Weights of a small GPT-style language model, trained from scratch on English Wikipedia.
Size: 14 layers, width 384, 6 heads of 32, MLP 1536 tanh GELU, vocabulary 2048, 21.6M parameters.
Architecture: LayerNorm before each block, learned positions, biases, tied embeddings.
Each number is 128 + 32 x the weight over its row's rms, rounded and kept within 0 to 255. Layers, rows and columns count from 0. Numbers have three digits each. The size before them is the row's rms in percent of the matrix's.

# down: layer 11 MLP down (transposed), 1536x384, rms 0.0335, rows 280-379, columns 0-63
# up: layer 11 MLP up, 1536x384, rms 0.0343, rows 281-380, columns 0-63
down280 099:140103085141146089111079149133081132136142197119117108145162080144144119139146137126158152068108063080154176135105105149165135150148124121169183147099156091105088080086112124085085075164136130
up281 104:128115085168144145114117169101198151120160169133099107138057083129073107085113144153160112139064143135179116118132121187127125077124188108090138147112134163173126106122103092120058052189122168
down281 103:089146072104069154062141159107178138142052151169143092212188106140155146100119104161109128097123077112147153106100084149145164093099126167185161106144118107138102102089157132127187112167150158
up282 100:099148143103124164146109099124144132114124151101116126129112161223130147142151136147110129108105138185119129130138116115048151161135115152173076158133077176139165110124139128137125183165127057
down282 102:082149143168148132115120142121114095147103142111088117066161099127141149069186121152109203175100118129150108111091122140151158121142138122053157114145149167166133135117190083150156146170184114
up283 104:125081133120084104103103145132174150122160145136080217145124139138082121086175140137097128159170111118137137138126138115105087101059168143147126143097081135094165099130103092100183102191059039
down283 089:172147130151101152149100133142094136171177175167121083092124171150108120156117048118114133171131113150129102100151105124167142066118111138111165111104118173133129108115147123088153154156157129
up284 097:116205162183137174119189114092080142163121144096125080153179176173041058131121112118156097075151128158095112126158139139127129073196106134121149108123141189114119113128078133118133131112123167
down284 095:157102151055144129134115169129121101097119117129101211174148144133134133142130112109129134177105143177127100122139171142137131154119112095113103173093145145114087144195082168076161086071093153
up285 101:151057128156119114135133101162098087143111142081109152115142133128133164117129110087199139208150209158107131147129146123149106114110145176069095135154128162148082094143119069166124107151202165
down285 101:141154180087109113131149157109144122125080138156074172106161136097116106089113142127112133137084111115097144108144183130104171125113142101125116247146075151118177178121158122081156160115103193
up286 096:138095124036116092098128079139126115100143163146145133112113169157110202177115133135099109124102130104146105139117161054155167141088179165085122115119061143126167083131117122113113175114160162
down286 101:129110103180111198180139112077177151109092186145135130119160108131115149118121095164162101138142127121108157136109107130110148106148143143221151134149159122101160094150166120095133135156124163
up287 103:147085115148074149077133124094159068184103204115108108114083141149113120133166112119118190117168128130097089115133147162128113133181162125103113152132128097161093119127139099166185129166060176
down287 101:183097127132150082159080145127175148115119134106208114133150135110181074109096137151113187097097082070122117183146136186141124129128121130093071110142114126115153085105079114112067141137095121
up288 098:087103134126133187131108165087108137087177155084075113135158168126130160122157148068139142139091130109141158150113120147112104118096112132126136098157127126173103133121122121070110117146134080
down288 090:102139108158126143155126146139130107165151140181069130128187128113186187131112093100176188186055144153085091116162111101086095098179109147157165142126145182130093153192097122062163130107174128
up289 111:128113085147201120136153159132122158137131116076106108193113129139095099091145131162124147146112166111125107126041149086151104173104134165147115166089108177174151168182145098120123045102116158
down289 107:098144169133105170080103118133116163136086093135122109106147112155118139159112107071150112116147135103117110124150048114169140110123141127137126079135129108091136110141131093151132141117112121
up290 102:115093100100147147131097099137089092137175159174103183131130126168080161129113096094104039161150083152106101163116141129190104180112117164141115129143099173108186153151140156052177111101140129
down290 092:174101169103131107147134156138085146147163121093156113178093120127116171101126107187176116140177165168130169171115117116092113081113069107131195157114096082142133152166122181105138116158163158
up291 107:094128106144165134211158152125138114099160108105175145141176120147126141167147168119133069102110090195087131121127155141080125112054107109053141129124116119198125137167066085153087150110135102
down291 094:113132145143195143120150158160138083093158133130131112112060150101159131097103119110132113157095166191111132105131102150158205086071120173111089083057142119133107031152121116131136100160120150
up292 102:124085105122123133078102095128135164129081141143178157143047125147137157074185097103106117129095092161158090079131141128117142196108127115104133099119128148143112139111174141102166102182125054
down292 103:149165113133125067130128105155105176087131098136116133102184135143165147093007163087147113095123108118137150142144097108146098153153098128068128124097114133136120174104108180140177086149121084
up293 093:063110138111175111114181126097114161097164081106109135132161192111109122112112130136159126118108125176158129118112100146093143192137152144120082101155037193110173064096133111153087124160102085
down293 097:161163122163101152119066057135111116136130094152136151142140195167104109121144135080137134187091135206094153087138157175213150123162114116094117169101178101083125112148092064110095133081080118
up294 102:149078130128103074158121188136151087116093092163137175146150139130113129116128107127129108134191065108107140140128145129151091176092075141133179101153141182130128131128124079066075069140094095
down294 114:136104079088167154125167114141137102099116177103078103156138148109104050112076124110154129162095111099101120039150119162119112091110167112114126163133189107106148157149113112127116171183136128
up295 095:134161068107111119140159140067118098158111105174178140154114133142074166092097135110119146145145108125169126149117158184106109116042129144066158110058208146147201122202129168154134173110074151
down295 096:118073179163167148131093160135153179100180112083105118115127134151130130149131160107145144174118081108179165104120108187098144096174089137203088082152100103124108142120085150136157153184143124
up296 092:154126158122133152142101138151146122148170110089122126133166119164105082138189109140174104165156135141061128148169114116172157162130134174153144138143100141116131171159162151047039184076161120
down296 101:121115076106146086098115067168117105099128057104122104107190136135138056133146176120119160136130166133073130149047140155062128123132166132156102152154183128148121119107124108164177105129156201
up297 095:141142121158131122108204182141126135171108148159130106071093150138153172140113069106133112185083068145064148128124141119141119163135137130150088157183131149214105143127126117109057126072133100
down297 100:119094142136114127097140062120133120093186081114109126116135110114145116118118090120099085148112139129130161070183142192103125044103108111035173065057106155174123174181077113131142066164134108
up298 098:117111121093126141100114116133140109174124126121100181186110175132127144088099161158125089098131091154077148122160140114173158160119158144145119125171078104138169151118161131148091101067124145
down298 101:083090173112141172120123126138129124112130170146151129074164104124171107108130129067105141124085134081076148133085126079148118206080087139160140125150159152145096123161164152134198121133181111
up299 106:086136147128162146067157128133115091156130138141102138084140134156013084119161165126134155197173104113145137140098148134083166167144157137127130128114103124047155145147146129116133143116081153
down299 100:119123101174067157191127116194080122123097139090117177144106116070127076133111027111154113198092141147162123091117114097149095112125140137110156127123099172110174130170125142120156091161094124
up300 095:113074093102110065133117095081125149204147164095115107129136073124139050182147159120132114165141076134122095111149203138134169094097165098113097113133096203075181193102138136123165126160104128
down300 091:116059114097172180055159123115133084108082172120094112129117120107146123156102091154197121079115111201115135142145166115148163103151093058126119174075102124103133111092117141080135134129128122
up301 104:156074188153115082178099112125135096102114121130166128108148119094097085117092141155107144146173154155129062111142143177146138120132159131160129166114130121130087132152129091149136128166132114
down301 101:089081107170122155129169095084096102090132125090126135152100194145134073130082137106095137131159171133097141143097150179110153140146156173130084091137116188134172105156090181116174113036091116
up302 108:126193103129148109145158142104170094139197122048142125100142142119086096108198150119218155161125184090113111105133129114099136143158143095114057077134051112115119095117127129113138180111161088
down302 083:103087136180066153143137112132099070099186107104135103149121109132142115159137068161105111151125095098118126148181129106108193163144127103118130127147161131131170175119096103163128152087093154
up303 105:068128131106149114090138156128154124165177187100127150126114133152037106154127156076106142180164179083204101153142141122147096141067168140110117131184120149167082146130135100174152065147151127
down303 101:156166100082133136138159088117130155123094119131066093155129136109134083144126129208154089105095073161084144141167140127149155098150094149151177111132091149120141173134107153152160174159135142
up304 108:113094137116161095088145141137129144115094104136162179142118092187105169144099112118146183120089090123089190099093100156154129134206100126102132134122146120171146156098071104146110121102057141
down304 096:104124080104125155106143184134132150131134120087161116060164123126112159140075134112135136105168147164124148112133066126128081067182180141171115080077086107098153110102175141078082119160176135
up305 103:121085177163191130162151132087151091139107118024113198078075129183124115102193149078151105142117130129078127125100134117097084127087112097123166137107080131142150118135103080092129113149105126
down305 096:080146136108131145072120110118093155160117173179118098135199134111111116106170128139137120140172195133143162154182089178139106109140134106136176058154141118127128154167143093163179131096123177
up306 102:155185196139113104093167111102114101113144181081117148023133131077076138118154144132117096119137157136083083168151110147152155076120125108079140144120111137094120196110142161124107144107160115
down306 089:112145184141128075137071106110068155104154114141127131138137136183130121157117094156140119107161141133125096136145161101119174133106125086112198108138111144085137052138110183144132172141126046
up307 107:172190122114119128149115158098130185202122088181124163153131108119185116172213140109176141117123145123110102188090169115133097104145129150101144136133107196101098142072122130142098146147143073
down307 105:165179185133072125124193131161125125111074111141121142091079074086075125107109105138107137123141204101188140118163110133133118110122145114060158090096149112137123137128083091143142080078153097
up308 103:127114109086161089121151111159125084141087142086124119105193168100136118096135137116151089125153178142150135157111106131134131104161147108076116126066127149144072123134139163111171127147161135
down308 096:154123163155134174177167116044101159173167146169149133085185084110069131106108139140084115196145166104091127087158136154141122121110167117122121187130157115131167128128124139122156093121120130
up309 094:080136173098109160079182200100156088056093135177099135085101154166113133052089066093121078115141141082128137174090152153110121162070089135181117110122129120110117118129202113129117143154090117
down309 102:186175152166115190118130119086119131145130112109173126133133134134156141212120085104112142113098154153105104094087149089140184125105135117140152129118147143168136136115135099063129135116127158
up310 100:106137105105146138086157168092142148138159155143140111113101116160110195116138138149148157138093101088153099128146070169142127172163140127169126101126114134137189094100152108130077145119156160
down310 108:165106184137123069140122115173167127109045118094124157128166141140108130105151120114149039163115150071134149161071137126140125162096129128167116113182066140101061082134143101141124177112128156
up311 105:128167158065137116151081164091158117129145136088166175051167163144125141119134112115142086134174125155127085165181093107137039141075153172128077144131159096095091100178103072153044122137118097
down311 080:076097116152106111089124114148088117160150123152089170170130131091036129136142103114105075136133154154117178080100107097090135161153163161133138090124104082129174132145102152089155130140141090
up312 107:068155143133089087116127106132121110169120190092098177101108094196108121187190109100163145174117138154085106188115180160140113118076158138054116134115171105160109136169143153135096101081170114
down312 094:078071138173065187092150118104105139143120107170114172122123081124149144180144140151154120182143106114106111128097127180098161133171133119084097152123147162169082174174067140153095169101139193
up313 098:143109144121089150139139079117033057159137170097153178178166150103109161126193143087123157130099151119135182104137140105127106126143148136114128102118101140134153114160195080104105148158167135
down313 095:134122122158147117062090108121145127127107111179101117179093122178109100116098113141142092096177131100173070147132134120144139125102095156145105148105129071141124104128106097106116110143158128
up314 101:105043143165120133199101124103181078127154158085143144149184089129152122159170118108119125131134142148140131181109153122124112164142178204159040113154121138049109166118123136159135058105113163
down314 100:155105171132100134149156139152099173168170136114125110138103143123125132135084113133116151145131134147099210138097129104145111158174140156097141114106168160150113143124094129070128146129121133
up315 090:104129100173150082135141108112078111142146150102128091089131160129045087120103140128168113150144086059181111136137122193080076142128149121078083147158164189130147075175169083140136147183135117
down315 105:147096226079147153090154102150128128119156141175143160081085104128198182133151122108124126140140180144123200143116134063121104109136100101158114176096108083143215135100086094105114089096068102
up316 096:164114170155144169130126101117113141174213078090142110138161118132100124060129110111118116175110047132061147148152138153127166141100134164094140081114158122088104126123082121117139103116154062
down316 098:128108106143157123101123122150153122135164121182119139100146099111100185113100138135129121090113135149080131137120179070126188141109107113110155133138128126115136101090123108038154097127114217
up317 102:022116098124142117208142146120099113129159121129165132121074098063107093170132155089135144102154133178087118131093101145081109177117098165109125081148091130135089094133145146118148075168096126
down317 091:109138130121113125072140085158081100153163115197112056095078154114104155107126160147114089112137190130165088127190088068152138165072133150136115108129113128115151148086193218140098127091120154
up318 093:076136154114102129137110121131151114121080106169142087129079110129114090132118118184203088100132176146127073114122199142107148143108131103138150104089109107069103108125157101132157155087060068
down318 105:126167133135184155142086113137106080121199140165117146124152076115132122118106057084075143237133177162098154148131137146178113103144096180143110140162144089162162125142117098122094090109122068
up319 099:103114188202132126119150102142187112131147108117047144117150126121117054100123203126166124154124124088105112154160133147103150083137097136122143061105095102123109164092217081098060182132132156
down319 091:133101170106105067054127073150181134109131048139159165175149129089150148109196144153105134154120114123092127153112167099145132119130132106121173147162105133093075159151090048123107161142166118
up320 099:103142159083140175122136086124094127108110123116085107107068116140155154105150137076194112208097147138076165151112116131143118139119103132138120155135109151180168084146103142134113093083162140
down320 108:155132128136147146161117115102092149161106155091114131073116175133143161114085112114129120070119105077147146114115066138099119133171047130089156135079106154167103102108109127145136060081122196
up321 096:163124131135171138133156120100119174045153093126135132094150121141128121132190173135129096059157135170086017123086142131114112163093132157062066096060119138017100222107147138114130128111157092
down321 104:067116122123078134131141148090179054167049169124145092113117168124129159065174141109088062102126142106122123138112140111118097143149136175135144197101057139110127096113098143087114122121102110
up322 101:098099138138119141124149097118145142183137125111159143113150011201120150046156087133136144087159106164158091122132131083145140122124089124087107152110102124072094133156129126070106151149137137
down322 097:161095141117173135111108168109113139141149178119147097157135154168095137093161091095088181112128150135091179114152145070123142060173100093124118095080140107184187154121135122082107146161126129
up323 116:105130133079141114138136153144123062175127131070139131163136146153147103106185147174152146075127148134149114136140180110117105083144122189144108134113128165116138072098134112137156077122126057
down323 106:128113169188098135178087156113147141087171168097115145093108111125103123096137126073158127130152128170144122098143143135178098123105096109095139113086097121132184130146120102125144086100093101
up324 100:115169141115143076177074089150084093121135095168112157123116171189083146173131094121071110155117090133120114178135152113125113118117164103133123192143143140174076186086184137053173126102133094
down324 110:159129113121181132151127142158178107165045085129122131186086031163136149106173119042163140145159125108125150112117119165085090110133087119095126105075175135118102130154082014100109143157185161
up325 103:103121166116104159124160094116146106145048164144191137098109062123187107156120143153064180114189145156127144136102139119121095148151082136140119156083090146079088088129133165137091148111107171
down325 091:097139159130099151139147163121182156103067116076122048112171036110166125079185172149092104105112120093105142148102163130131119100127093153103140175121095141161048123090169150173124195122170112
up326 097:097153125154190150106137126108139155169119128110153161077070158161116125079172153107196144185087131093169109095108131170144136131121118126142166127183148122115125070152107170126109096128153141
down326 094:073098113073128123076139184121139141071140119156149182084089140172099157177134117131144136158111114185160137182169126184118170127100140149115125179080090131094093131214139151151183128122113112
up327 093:138106172110145181178076145097122153122150116108142135166154068082125123101108177156102129166158109045128119171126104091132104166150115189063140111113114166086077120184113121109084120132199100
down327 090:062163125057106112129135080122139106105109156131142072144127175081162141207105109080087100095043178159146124129162117109109126127132154148204064102153073133103124140078091192094118145062070181
up328 097:111106160091158067114171138089118116164068131115156113108169100162070147103129141133126109118171119133136166140110153124094115112094179074113157146131108177070118165125083105133131116125177156
down328 109:182140087106129159122073112112136168100158157170089134170089133138160072131137086115126125157089145103074041115137125154117143159194113158116139121149130105123159098124167183095072175110057073
up329 097:106123121081142109172191142163115100166100136139106125188115137138098175114122103165154075143071105154163058118076153109117162179101164153139091143132064128128127071096149144146178125107120129
down329 090:093172095149095167129103148088156160110145146096108113147145130097125129151114128161141114143241164108094131113149163111116144080189134142135158179105145136169085162157155149099138182127078187
up330 101:106150184080187142124181172138170199088142176122087176093098128097116111117191137070164130150158138107122085096095104114060071112124085131081134156152136152136115089159160124081090201149114097
down330 097:098074057148129185152115140112073111052113141038089110140142117150148108110132136110145130124098111141113125094180120130100140129090138149084135063146221132150123151144113173089087167176139164
up331 092:153068143059108146109108081069201147135094092135113125077133056140165097103156145111110139171130157160122050162051182123093127138151085140154122159086108176170188163171118129136109168091095136
down331 116:163092131107095110120128084082096129094131080109054153165097100132132085132152119115161159072122130122088135115129138133071099094165202056159087161142139147087080173039122087105037156127073115
up332 103:114152111090127125107099153103110088087084146107144092124130113153057106128130169101127141123141100167160155126152114169098174118122120115135113128117075193148096134099217111066055113135127045
down332 097:117113125125186109126110164158083121119109176142107156095170118099081119112141122133138068132115152133052121090119155120119127179115114138156174095147173114113179156074204104084152144116117085
up333 105:142098112141114182081111073133128147134163091132071174112122078093140054111210095165178059186147159153152142150109157157092179121127090111170136114124105120172180099181118058123164155128120182
down333 099:095082082087195110172175109176150124135091106179146120138127124110127116148130100150135102108077111197133153127151175133175192160123133086146043114097060146157120160116154104155175100175113078
up334 098:089135139117117150083070080105137133162095103065116107105103187127072133117174088134136153149138125140107105084161174182109110144123133138156107136114117147165113103138158124122162135147104201
down334 102:112134100082138126207073136135142049107131124097134104075074134147132070178043101123151156145142110144136134116131097101171075123176128092197111148116147114163126106116136132114094184132149107
up335 101:143126142146167128197117127077191054082153162145109170150150172174173102147131099134101121151096183172167118127109151153151107121147129095123167118140129129095128099129135149207093120173137132
down335 100:102149147157121173137110154097182065089136109170106166168094146157097110090146118110131072137071095107101111095141187123097098120208124127062079156192148071145125147148142198205109142104166172
up336 101:160066141128147170127112098133101119207131170131167112109092132119120159176122107123178093136083180128137193132072134115075114183123165107144157091126101087125148086144125072095154146105138130
down336 097:124121134153109148091103126139135129075123129130148086118199097121133086105059181123113142111159134122157142126140169140123151100082191143123152130166138095110141214147102140122152126126124140
up337 098:158090081080191136178115123062168144151124096171107123120175158195103126145137124174085152157086145130069143148128097101122117162117119131167144118092133148083143113099147131069083080170110106
down337 103:159118130107157136068125071133126151082108141110157155091129103090080104104147160113193117129095117134103108152134100096131161126148074122110113128090108080102125111087086125075125160071133109
up338 103:103110133158218119199107123105191074157061138108148173132159102129108123149113059152083107075170132147129105150179105138119136115099117156070116126161117104101086105142143162137099162124074126
down338 099:129119146152126175132113197109167074101141157101160172124158138066146132129143101160114103150102143146041089075130112157079146086132150154138129085072172171134145124106176079098126102138138159
up339 100:079173096117080132142209094115074093162145175083097224113108082113106151131153122098143141155112156130051094129153111164162203108118192107117103110222125107140119069156167132095110159067116132
down339 094:183174170118111176106063059091138137143160098124152132143175140184121119126152040116148145083117073116134096136070142074116119127080095147133131157151149100173052160190147237126121132156119076
up340 099:138214173094124143127136099104109151175116098120130133185130186117107134100123064113143113162085156094098120135086140154067103096129175203067104149166179135119144084082177093093181109084117096
down340 096:149123135147209121129139191198122074125044097102102116206088102142044122133132184159123154104150082116105087108113119108121184146159057099126133147131120126223139151193093079095126167129186152
up341 096:139133130148126105157147194109153056150043203131148109110098072160104091144128101095194080141172158044089108145120141071154162144093090110107107167143060187089171087153094138150174149119129139
down341 108:081156136084162089093139163134161145124102144080107136150075178128180088101171132094130127132097114149161133144126161161152178144115076103143167108206122146110180139148105084111097184140120129
up342 094:097142138119129116161169165088098168147061125140133143132141080156163154099135133131121166110110143144114151093133136113076133156165114119102127162187142098165167111203097109161111141074123099
down342 099:119124110137123117109122143154103152132141152144088155011115089122119161141106163126145158119165202104136103122178056157139066108142127130140190061116100135158163108097114115078124168110148152
up343 095:070132130103111086142116138121118062127106173116150119115114102149113059077143093145102154098125168154106122155110163126081150133160133111114118191181124201180123181169090130145139162076112152
down343 100:146142139145139122088121125173172102155141117192118111099127057125163121127122168111113095142113128140107181097132183088108121138077092125147118128166093131068104086126157213101129170086143154
up344 101:123101158089109105198143121147191121193089153144142123103106160119153163089144141141092043117184140110093064152141107118137135107116136141095146130110084161100110076138127153117116102087168156
down344 096:125165110119125132103080109106095067072134135148174055158112109148110089056098170137182065042137123092129092166148143110187151114142147132159092127088121211133133133146091183177159092126091099
up345 102:147141074150153156156211154116119112120148078067128089094118172133115122128150094105167080121070181138083149125144150151134062171159112122170111188149136105110138075141149115087072141075187077
down345 109:122168150120178094128090101152162148089166104090108080198141119101163111111148127143148172145187113115136068177180113129156117114118112148139104149112152062102161119127150135112033137131116122
up346 099:113100084182102092095130097082143179072166128094077143148123171104170151204133170092093142131135098095141131109068127102114120169110118123076180149143043215158098137125124126094077120146081143
down346 096:136064128147160119121121087142129057144093140077145145095113076174042072117093096101153124108135163118145155146110131109139166117137101125186174141196154105143108154170115132166106101099104096
up347 104:059119084118135138212156088068096094154087137088162133102177093099136137088147172100182134105109138138150139087103173129118123150138097138098151131070071155075126094137148140115135107110140135
down347 108:128127144080076153167108126134165077126103146146116165159106132187197117141122155122201127123105144087195138134111112147137064104167130140103115108136160070178151169120122078105139160120121123
up348 100:045093125142128134125137164128132124142096126126155093143099149112095116135169179203088118111034080162175144131103143141105083129127145096148064136144115141154135110113050118084116168160164130
down348 094:106127113127102176150132115130086155165159083149115175130192144085099104143083123144129125107197103143129081125151135125117115114139192114165149139138111162175112072128160173096130097124165189
up349 100:063104123117113120133133102118155096093090209124099074078178081178133134162134178120131091104130121172163124143119100113156145120086167102133161104164112100117171106145129087152068136172163082
down349 103:146117132122081103151152178091097089144104048135155121192137108105209117088130109128114101084104127122122155094120076100159050076063062108134127133121124081093126108134099143113085143155156115
up350 101:097140201136182124101066091144149083111094084131105145100110111198168145101186116116179191129102075154088144129105132143105098138149111098100147095123151128165186167173136121127162157114143181
down350 098:081172116144088164131203188135110103138160139081076112117178149109124116084180075191157123160089122161092150085074155105090140127112129125155126126117138083142077106153117106079057094169087137
up351 095:119106123164173161094164157116139125107167088146064107104168120172135096085118150166142094134141144140099096130106132102149125116176119062018061143045085135116108175128113118125164130146091118
down351 102:160197116100136114137119110182108155118120135162137152075104122108110121092085088053111137161131122130155128106106122187083136152128144121158137133139081127098094092098159092073149167118136117
up352 097:143136148141145118108188164110129091144100131139148100118193103146177083151129171145098145141198143149080140129118114105095087136108150183120122129207120155124127089132114100048131140087089069
down352 108:072117106143131122104117133152142106084153141113118174130122110171153083152129117122090054115130093115143074130148133166101174171084164101143150104158114099106167180132103126179097137152190119
up353 096:110221108082141134077118176107098138173069135067144139169154122155125115111116141099112069121108145127063080093119126106109144107114099126134111137121135109130147092162143117121106156117212145
down353 093:132121136109141089128135109148109151166137128102077141163183184108152146163135144118133107117178125073145136111125056090129166103120117129171195069163091135109141106064102125159158101095087107
up354 100:088134188104148192113152129146133113199100126138110165111157165135091098083166132098099093144174091184107092112109132109161136141051120179097150179074150104088132120151121133130152106144167138
down354 102:132102143123050128128155189114150156109155123120115135118126133169194188173163058132182192169126078139169131168096114143167122122158120122125081128223104107066153099124112148078162170113098118
up355 103:035129131059110144140166165107123145141118164154119114103136127091088122081142152111159124120184165189126120146140142147078130138077125119167072132174079090126085134156158083102114109145149127
down355 104:175105142066114152128169049168097158084096095095174107200148142091163135169106113142114142149162183169148156147144134094121115173129086097062152088162141132131126130154147091109095174067119109
up356 093:136142181132153109151133160104148098098143157064077200086174140142163145112135146098116154112127128116100138113136112176121082122090166133162156143157136196070142085133174117087088169137122125
down356 105:168185144075134123101130098152132139109114125152147099158080128123071108114097131090122140079087145089125157098144148158112124127129059106107158114142100160155159127140165033104188090163148109
up357 106:104087137129152087149072133149199134148131181100143096146112113163099146083153192161114111215149105139112163153178102167113156120120114111127094153109092127112125167080144154093152094160163113
down357 106:115119118097119132140069136090117107020116130134146119170098084130146181141166116187191112154209083097124083145083166214152099148147153174108138112118096113128176074088117174095150106094119177
up358 095:140137156175135163109184184081132102094111184164067095122184130112083099072152134104121148119134165115159119125126103162145092140078127113150034135159089104056146140177145147141127131179129125
down358 092:149098082104126153079169159100143108115093129115189111114101101114158119150152084108144122111157167141182079119074153128133148172124133123108116139190136133173182099090098203119119117175156125
up359 093:152152166086147097108107116145090119159101114135082077068115142200135112151161121080099126079138153175073118145189155131083104129120114149124151134159103101073133102103161107105116122152088119
down359 110:146110087162134105144129106173119122167139104088126119136187087094094122131066183124096110124157125121132126159125141135071120099117115129106126152091125113066133135076152085149088160050128131
up360 100:144161135062136092171111067170157134121149120059125151109122135115112103093141107136108134130134113166129088126150107113109148171089107097168097129126126192100132166164103077089130138114131091
down360 102:141107171134135180099122143139104127161150165042146101120056104064147105133120133107101108109109089135115174154150190139062095101113041109101102099060091074072200105169161119100063156126136105
up361 095:159145163086138093105144061132196113134090164163131165141135106097150116125101154075116166178096089171108075150034108152091105158140110121128097169120116110132145117115089126192111069158137125
down361 107:115107139182098083109139127153113182080131137123117156111139076131112146144125120131130070203112117122120097110152092143109135111094129118166173136117110145106141096145104108093191108122122085
up362 102:116092127145153085197160110100159104104086108127145128128114075122098095130208162129059062160131152167162149155110208145106101120121127084145151134173155091107104077098168146135143114145136113
down362 098:133155137122092120166136129096158131107137155137165143148121100161163157140126147096155142102138132128159136091101088155126175101119175110153099142127080092096104140146108128162137102125164095
up363 108:094136129117136099136139084125157144140168127088073185105127148139093093114109134044158062093120087152133129102081074143171152111094126104063154111110108124133096191124104138124080124183076183
down363 104:120141132105094129132176138152179123121153199140108138112169113097114131145210118144112160141128118104027157151117132166133099150099132154126085094085118120115162092144167122162139066123132127
up364 094:156112143140083145221118073136128178135194085144134170130183189195133183184176123099121113155124059140068121093125134156078125145155116097104112145125146137145185081132147114115098121184145069
down364 101:131160149110152093064148110192129152102131173124124083092119124071174148086181112141104095114151125093150160136132086126114170151125129133119125123068112122107151147109109065154112132154167071
up365 109:066104159185111122104127153129136123079151125099052255111142150135060129134097141083107150147100113129057135106081153190131126124091177123100137095128130160090128132118164146083141165173114135
down365 097:154113087155154087128103148064136152132050101155153173142117162098095123145182165134132074187123138131127114091126156150103112124079173144107176093086091189098109132097185164159130104086136200
up366 106:123076112138117124142126110132121081123068155082124120122089154119176128107161109120148138096139128126095104153064156108096093192118198130134144191184125113094107140130173117076111105132110119
down366 101:142121153126141166053168156146159070064108139171081108125175131081046165119174134143111129158118127141150150119192184132126122140124140082119158127135098056065116139182123179121160124126128131
up367 112:096110176086103118085120108117119111190155193103128115122114120099128148090134146126132131127155197114132145136140127150114091110101172057166093155112120144077116144203141093075096134070122121
down367 105:102089144138114081059097136152128102141156139114100142136135124177100138100084146089120085055091149100162138174167118136166118122201160125197080104175154071146126104071163105087139079107125156
up368 094:143091122102095123136171115157126133127123157104066180069036092158104123180153103157141156104199044087155131224189089227149136135141161132129159173121077162139154111106144107101121127092136139
down368 095:089117169117112147163183209099100160115131135174129151140131194198128141101141129047110071111093149120119135144116151141087157159087105131144123186138136174154087158100113171130129157166102160
up369 093:117140099122095144108148094142123078132095147090078161130131113155118108086111094150120115217114101134194133158105161116084156091109111123150101179123116160176101126175113138160135129100127150
down369 095:148083134177135100128126215063100159072139175163090165114131114160131049147106139112149130174112075126128154123094090105128096162093095123123163108119140177095174081078155071143139154154086159
up370 096:140133111159137125108122101129161133132109131133140149139103126088141161100137131126143140103104096187134155144113096186112103141078107108135095122089134171097120094136158109127134141205080073
down370 100:113105142122130163135149091137106117091141159165097166119180108112199157110114134131117160133154144107115157119161110145098121033107079128118117111137155158138107127094145135114145087129147147
up371 104:111149109107154064100145146143161143104152174105109127122164180134140112158139196104146152145076108129120131153070112156176070131110140104111117093190148175149108048131170144102094115142116119
down371 102:127097122122138106133068120159133161158143115189202140099114094134120183127116128072120148091125121142118111098155140131167103135113139083162151068155148119114130105121167149098111120139073178
up372 096:095170178125145100107135096103145107140151133099107123155155183155137080182120118176147095119150100124154152150146134149103147118177158082149123076064116135064160180078100129159143132146143163
down372 113:137141169110071160073161101113167104140093101106120151162071137133124187121094123161093071094103168147125192103126112104112162150182132149097122192073080155113104174074142107083109063071065159
up373 094:124134129111139150148075074122097054164132170112189151082134110175105098120218133074123134142106130078043061128102143163094119100090077112118053177171112111143142214104141153130183160101165123
down373 108:113126073145092163128070125122109191111165114145106153125089153156089099092059129129122142133160156106134158119099095168162087175102156172147166157081083088127122143082077066169138061106079126
up374 097:188173173153130135114104158057154097121106100195147187060165069176148109068135101135163157146117089069078140093051121120133143149111134101108075126117085126119185136202135106155119115111129088
down374 103:147092136101142089179111058108133102161107117145122107199110135068146101160151101146137106152204130183176138148105140116066095123165057155154088164091115137091130122107120123121149161096101167
up375 097:132102089098171137124155149147144130125178100084121132159140140155158088166137153174101085121109163130178150153097140099167120128091124129200112107158114147135142133051181107142110125134102131
down375 102:145159111053109099115132080100125115138138139117158167081148112086128149107181118132127142076102128117130121111153156175098120165072136145081154124122152095144133122178165107140122171151091143
up376 101:146054195075135119138115145195169153128087175145115145125085108103120107172182137157189095146170215166092076136111174168151174159084215131185074132154160096118130118098140128114115124105081163
down376 092:139129116099153199107167131189097122218129179188147171151079136157149156080097153134123143129133091116158188215126113134103136137120118152127141103152118117042135114196132135168104184137121131
up377 092:131102150073120148091120178092153150146139135129132108090041138146108084115146155144099155157092138091134133079124118125152073170104111121137126133139053159145141099130160156110078129145193172
down377 097:118203130144128132137135134108137162121108121148164127173129149112112160134143074060117105123162102111153128120216110107164069107117118097160123090163133124122213118111160133181176161143082184
up378 096:130159151104154154095108128112140099183137116078067151078126105133072170083102153171103059155119193174102099105142141117104070152130185098111170160102178168130158138186170120133102177121104090
down378 108:180132129163127114078166085154141125152191133108115146139138158163124097132123184092085107128129112202099155173152114135140154103132162139111123094056066108165052137137116126160133157136120123
up379 111:181109205104185120130132059121127142094165140109118106153119154099114117108103169071092096131124114104140080138122162160076081094101162128088102172148158184088090137126126081098132196131145120
down379 095:105154144107100154130134126113085121147123125120061112159097149139091100204128096110149163158139187141113093081176164148113175144008099087158134150145112160108164127114155115162138188119113188
up380 098:080102155113121159139138101095188136101125105162144142116152169139125145193127173115178154142126110157109113142053092127103098190150095151112100152185075172102100144140159098170158113158140106